Part of a small language model's weights.
Size: 10 layers, 6 heads of 32 (2 for keys and values), vocabulary 8192, 18.3M parameters.
Architecture: RMSNorm before each block, rotary positions, no biases in attention or MLP, untied embeddings, paired heads, value residuals, hashed n-gram embeddings, an embedding shortcut.
Training: 113M tokens, 13794 steps.
Each number is 200 + 40 x the weight over its row's rms, rounded and kept within 0 to 999. Layers, rows and columns count from 0. The size before them is the row's rms in percent of the matrix's.

# layer 5 MLP down, 192x768, rms 0.077, rows 0-99, columns 448-479
104,114,166,265,148,215,193,200,199,371,138,183,201,145,154,202,237,190,176,202,180,173,201,177,192,198,133,193,206,279,286,200,201
096,106,254,298,131,204,200,202,200,223,206,213,203,174,205,197,179,286,203,199,206,287,201,216,201,129,225,143,241,228,203,270,200
093,144,191,185,218,220,197,198,200,184,163,292,196,149,131,207,195,267,219,201,230,205,198,216,196,212,112,236,210,209,251,174,205
115,206,150,218,290,134,206,203,201,255,187,150,199,273,227,208,286,266,234,207,151,197,191,185,200,178,266,179,195,214,177,222,191
093,242,211,179,146,205,195,198,202,291,228,205,200,271,200,197,197,183,194,204,140,214,208,216,208,206,287,225,198,218,189,189,205
105,224,238,269,275,204,210,206,197,172,238,102,198,215,161,199,178,299,215,218,380,264,190,208,208,351,245,269,230,211,236,265,201
102,182,235,249,205,187,196,199,196,226,178,131,203,199,164,201,173,261,187,190,270,212,210,189,201,256,152,256,229,175,273,224,197
104,212,174,194,233,220,203,202,196,185,228,240,196,153,264,203,210,229,212,214,142,215,197,212,194,306,240,241,213,204,226,127,202
098,236,133,193,155,224,200,197,196,104,208,250,202,149,177,194,206,100,182,209,77,179,189,195,189,207,173,156,220,243,179,213,197
103,196,150,221,106,207,202,201,206,140,287,201,194,154,237,198,205,233,253,204,249,199,189,150,193,238,166,218,202,256,216,235,199
088,159,223,211,153,143,198,205,186,146,133,172,203,283,294,197,182,294,217,209,239,180,197,207,206,127,196,209,187,152,187,245,201
084,209,234,193,179,226,203,209,207,274,170,192,203,210,261,198,151,216,198,210,217,180,212,202,202,226,226,113,158,224,242,139,201
113,175,203,185,194,182,204,202,207,174,235,303,201,138,212,210,197,227,151,206,238,175,196,133,198,241,197,183,218,194,228,180,207
094,227,179,196,191,320,205,201,210,274,53,234,203,176,187,200,157,205,237,196,213,165,212,124,201,133,156,201,191,241,193,188,205
099,196,147,126,183,153,201,199,202,237,223,189,199,205,236,201,179,184,151,194,186,199,207,200,205,133,152,197,175,232,190,200,201
098,209,165,179,200,259,192,199,193,209,294,152,202,151,133,201,267,130,221,205,188,131,195,259,198,200,231,217,215,212,172,209,199
110,220,67,130,185,202,207,198,207,169,186,191,198,267,226,196,201,141,192,215,197,270,203,153,210,260,117,262,190,164,200,136,200
094,198,252,187,206,235,205,203,202,195,163,187,197,211,128,203,225,259,211,203,160,216,185,206,199,218,223,185,205,198,231,253,204
095,148,142,156,164,168,200,197,204,134,198,189,197,195,244,205,142,217,177,188,160,244,198,211,198,174,138,150,185,199,208,241,195
120,160,184,149,195,229,200,201,194,153,166,260,197,185,207,195,195,219,256,195,172,149,201,238,207,206,175,181,217,199,174,91,206
093,244,202,192,203,172,198,201,201,211,168,213,196,195,173,198,266,191,185,198,223,236,187,148,201,192,174,205,213,233,206,258,204
106,198,196,161,215,180,207,202,205,131,202,281,200,195,216,200,201,181,233,197,198,223,203,203,203,211,213,228,172,186,224,226,196
094,205,250,271,95,208,205,203,204,253,220,143,195,197,153,203,222,203,176,204,224,253,196,191,188,192,133,133,202,127,212,208,198
106,143,185,240,242,152,195,200,197,159,158,147,203,260,288,199,164,177,199,185,193,191,195,198,208,210,267,215,161,221,228,185,198
091,180,260,120,255,134,200,197,200,183,271,160,202,140,158,203,211,216,210,203,211,243,207,144,204,229,197,233,206,275,312,139,204
090,241,210,151,216,199,211,194,201,193,229,134,209,216,208,207,255,146,205,213,193,265,198,247,200,151,206,229,191,159,315,126,198
105,231,282,284,231,132,194,194,199,180,226,146,193,220,131,197,136,188,201,199,213,197,204,171,208,159,179,264,225,229,172,234,201
105,119,208,262,184,166,199,200,196,219,124,173,195,191,214,200,223,191,231,204,195,258,201,240,200,212,269,284,195,175,169,153,197
095,137,250,264,202,143,197,204,205,221,128,178,194,275,115,194,212,194,215,196,266,235,205,117,195,259,208,224,223,144,188,220,202
096,267,243,207,234,185,212,199,201,145,178,244,203,190,127,201,216,179,227,200,200,286,181,242,207,163,181,315,242,201,196,244,210
102,153,249,225,278,216,200,199,198,113,185,223,198,246,187,200,190,286,139,198,210,162,206,163,198,258,158,181,197,189,242,266,205
093,230,137,195,167,118,201,198,200,121,114,115,205,129,215,198,255,203,163,199,102,185,204,136,211,200,249,189,172,136,178,174,199
096,209,278,220,190,190,208,204,198,165,210,227,204,158,235,205,101,191,167,207,252,250,187,185,208,275,178,202,206,249,271,155,199
099,128,143,136,197,208,203,204,202,192,243,250,202,205,250,201,179,135,196,195,169,198,192,186,189,167,219,197,211,153,169,190,198
110,118,224,219,184,169,197,202,196,153,248,153,198,296,310,201,153,131,250,205,85,210,190,208,198,101,230,144,215,150,203,252,192
095,185,154,170,273,195,206,198,188,199,118,172,202,248,187,192,284,263,223,204,260,185,190,183,203,141,243,211,185,290,232,241,196
102,185,213,188,127,182,196,206,198,241,229,239,208,303,147,200,160,219,208,202,235,202,195,250,202,227,214,250,222,211,158,250,193
097,165,180,204,197,223,192,198,194,157,164,207,202,257,204,197,191,177,189,202,204,177,190,176,196,185,196,277,202,199,216,224,197
102,189,207,177,237,167,202,202,201,156,148,218,208,300,212,199,194,224,212,210,241,187,214,191,210,157,215,239,220,212,231,201,196
098,150,87,144,189,198,198,191,198,289,290,111,195,239,152,200,225,242,190,196,193,215,210,189,209,149,174,64,193,212,252,200,206
108,180,215,244,201,114,195,200,204,120,239,162,198,203,214,196,161,278,238,198,193,187,193,155,197,204,226,124,216,191,181,266,205
098,291,200,140,177,231,195,198,196,187,266,142,195,226,131,199,193,193,156,194,224,266,193,94,191,140,186,266,184,164,189,274,197
103,192,194,151,151,271,204,203,191,225,291,128,203,186,207,197,183,189,181,198,203,119,186,189,201,153,243,183,194,198,230,167,199
100,123,133,210,226,175,190,202,201,162,282,115,197,213,171,198,220,201,193,202,224,201,205,221,195,294,172,201,217,146,199,154,200
106,157,275,234,163,203,198,202,204,170,252,149,206,173,199,200,245,233,190,198,232,231,186,187,203,285,147,252,217,145,233,175,202
108,94,155,228,181,240,198,203,201,120,228,266,202,270,169,201,182,179,193,201,175,188,203,156,201,247,290,200,213,194,199,238,204
095,154,182,257,293,164,203,196,200,189,168,284,193,213,237,202,151,217,171,190,147,151,207,209,202,150,172,213,230,240,264,242,202
100,263,255,178,170,245,197,199,198,195,165,231,191,250,227,207,171,142,179,202,80,160,191,280,201,155,273,91,201,250,181,260,200
092,277,217,249,148,242,202,201,199,206,264,276,203,255,195,202,207,244,128,197,187,162,195,270,196,223,194,222,241,237,213,171,198
107,183,246,135,209,139,201,200,212,190,277,217,201,235,210,197,248,191,199,195,261,205,193,135,199,146,191,298,200,194,194,163,198
104,194,251,272,172,186,196,198,199,171,255,279,207,174,147,205,250,373,230,214,277,160,203,155,196,250,203,137,222,196,232,246,198
105,380,227,209,191,227,207,198,197,149,152,184,198,132,111,196,200,268,205,189,246,267,210,229,205,211,197,178,223,262,204,86,198
105,153,259,148,168,182,201,199,205,173,242,199,195,295,161,196,186,177,169,200,147,164,204,204,195,102,286,252,162,105,185,282,196
099,87,204,189,242,121,202,203,204,137,233,205,197,259,254,198,196,189,222,198,126,224,193,275,197,146,227,212,219,150,186,180,202
087,138,186,170,135,142,203,204,200,70,262,281,199,263,189,200,263,101,244,215,40,264,198,212,199,209,176,178,260,190,260,199,206
100,229,229,199,160,212,208,202,208,201,260,125,199,173,168,204,173,209,268,213,164,253,202,214,197,174,230,211,236,160,187,181,208
093,245,218,204,154,217,204,204,198,322,175,257,205,243,241,196,249,157,236,193,270,249,192,126,193,218,164,169,208,249,283,253,194
095,167,189,187,210,178,208,204,205,191,210,181,203,124,248,202,252,214,199,213,202,157,215,257,200,166,158,225,175,103,120,176,201
096,179,180,233,131,122,195,205,190,253,218,233,206,214,207,198,193,87,197,212,118,162,192,166,200,119,127,112,204,158,168,235,194
095,223,316,209,130,135,202,204,197,212,221,246,201,131,208,208,244,241,212,209,211,159,199,223,193,171,131,114,224,188,269,160,192
099,172,87,188,192,212,205,200,201,161,135,165,202,211,278,198,200,228,225,199,127,141,210,248,194,137,155,258,189,185,199,227,192
101,230,168,155,181,230,205,201,206,252,199,272,195,211,244,206,205,205,213,190,122,198,205,219,199,164,213,171,139,156,199,224,202
103,185,195,208,181,197,193,198,201,174,213,189,200,115,147,199,170,210,178,195,186,226,210,259,197,325,193,156,216,216,147,140,199
101,181,317,252,201,165,205,207,198,170,155,184,205,189,136,202,263,220,189,212,195,217,189,205,198,191,244,234,202,157,220,214,199
098,195,157,173,152,159,203,203,202,197,166,191,202,247,194,192,181,92,209,197,210,237,207,235,205,236,214,241,182,263,121,286,190
098,241,163,184,189,278,204,206,208,188,159,207,204,208,224,208,167,141,238,207,150,230,193,231,202,120,211,139,175,218,270,328,203
097,249,138,181,180,208,195,199,198,138,67,103,198,197,199,192,243,110,207,198,179,232,202,240,203,218,232,307,206,261,163,134,201
107,246,168,216,202,159,197,196,195,157,168,209,198,297,161,197,192,230,192,193,212,202,199,229,197,164,225,147,207,211,218,446,206
092,151,166,208,40,248,199,206,202,152,210,169,197,229,150,198,237,256,301,196,149,250,210,197,197,205,100,174,188,242,262,244,199
096,188,214,156,172,129,193,203,208,281,243,291,202,156,170,194,189,231,242,188,200,197,204,169,202,188,90,202,166,141,165,146,202
098,154,124,271,267,109,215,213,202,246,143,192,211,162,198,201,197,230,202,207,242,191,191,192,197,307,190,218,217,237,169,250,197
098,240,243,147,257,165,202,202,206,251,254,229,196,244,188,200,225,273,209,194,261,159,190,178,200,265,281,228,276,224,259,209,204
094,185,152,154,236,229,201,212,210,217,229,231,207,245,216,199,266,228,188,202,110,220,209,157,203,157,236,224,160,127,240,210,202
094,127,244,171,153,175,196,202,207,200,177,140,201,161,192,206,305,110,207,201,143,180,196,177,203,197,151,154,228,152,222,117,201
104,188,188,279,213,197,194,195,200,303,140,221,197,218,221,198,194,275,184,190,246,191,197,181,204,198,289,255,201,217,282,201,199
094,96,257,273,103,143,197,195,194,162,158,156,202,117,209,204,246,263,216,198,218,167,191,238,195,128,196,152,179,171,162,215,194
103,271,255,128,231,259,202,197,201,236,226,124,201,188,253,202,294,129,172,189,195,206,201,158,201,217,176,248,209,239,296,105,198
096,119,331,291,128,119,193,194,192,249,131,184,201,186,201,196,228,214,219,192,203,216,190,128,202,153,119,84,229,186,311,218,198
108,197,274,184,111,156,196,198,197,229,228,210,196,254,198,201,230,180,211,192,203,236,204,158,200,165,196,190,214,177,198,221,199
118,250,263,181,187,202,199,200,200,210,243,168,205,249,156,200,191,221,123,192,193,214,200,200,203,174,206,222,193,189,172,350,200
107,207,167,185,121,248,203,202,198,271,129,146,201,253,229,199,169,177,243,209,179,218,191,248,195,182,214,213,208,210,201,131,197
099,138,237,210,192,191,201,196,207,150,129,210,198,175,120,200,206,213,223,202,203,264,227,167,210,242,192,221,202,159,254,233,205
124,267,123,153,196,274,193,199,202,202,191,324,197,124,173,197,227,166,189,198,257,181,193,210,193,162,176,173,173,240,228,100,196
092,85,198,229,215,194,206,199,195,174,228,164,199,176,164,201,256,238,227,207,193,272,199,251,196,193,228,193,199,170,199,248,205
096,190,346,300,225,208,203,204,205,173,170,251,199,293,173,201,210,169,210,209,268,206,197,204,197,175,280,181,179,216,218,216,204
097,119,317,249,224,155,197,194,192,191,176,207,202,173,212,201,176,254,168,203,185,173,211,181,207,154,223,149,190,150,252,228,197
092,205,237,182,155,297,206,206,208,199,177,195,206,259,189,199,242,171,222,204,284,149,199,139,208,245,132,230,199,171,207,151,197
098,240,218,247,193,208,200,198,196,137,175,181,200,199,181,195,240,125,235,196,210,197,188,140,196,186,143,190,140,178,194,182,191
095,216,236,151,269,176,192,201,199,165,233,260,201,87,165,195,154,228,181,198,145,156,201,201,205,145,148,162,208,245,212,226,205
114,266,194,144,236,249,198,197,198,217,223,239,201,268,106,198,233,223,220,184,227,226,201,106,198,225,167,183,222,205,233,238,195
112,217,217,255,209,182,203,206,195,155,202,239,201,164,160,200,144,239,177,214,262,230,186,243,200,325,220,245,215,247,239,179,200
088,200,172,299,219,148,198,196,207,293,115,249,201,296,256,204,206,116,230,199,178,249,199,206,203,187,219,182,200,193,238,305,212
107,237,215,198,212,270,190,199,199,92,200,268,194,156,196,197,186,240,184,196,255,197,190,227,194,266,167,247,239,224,127,103,199
093,111,137,177,135,194,202,198,200,216,237,225,199,184,222,200,238,184,177,198,171,82,207,194,200,204,156,209,171,179,289,145,198
102,162,99,128,182,168,204,200,197,150,231,284,202,307,202,203,268,130,228,204,165,135,204,204,195,181,262,234,246,196,203,231,206
093,198,213,230,151,189,201,205,200,266,176,157,201,193,190,201,181,223,101,207,210,182,192,232,198,136,149,98,188,276,274,245,196
102,217,251,271,149,283,204,206,199,219,220,193,200,186,226,201,197,234,267,202,214,143,202,232,202,174,186,148,183,222,254,194,203
103,261,263,216,157,297,205,204,198,194,213,218,204,154,122,196,163,262,192,202,236,187,192,175,208,196,199,189,216,220,164,160,194
089,148,152,114,223,244,200,197,205,191,179,183,192,192,230,202,228,229,251,208,233,160,204,181,198,213,168,236,222,175,182,183,206
089,213,164,300,169,250,193,195,192,133,75,225,200,225,111,197,190,227,234,203,238,265,200,236,195,161,145,235,207,210,170,251,205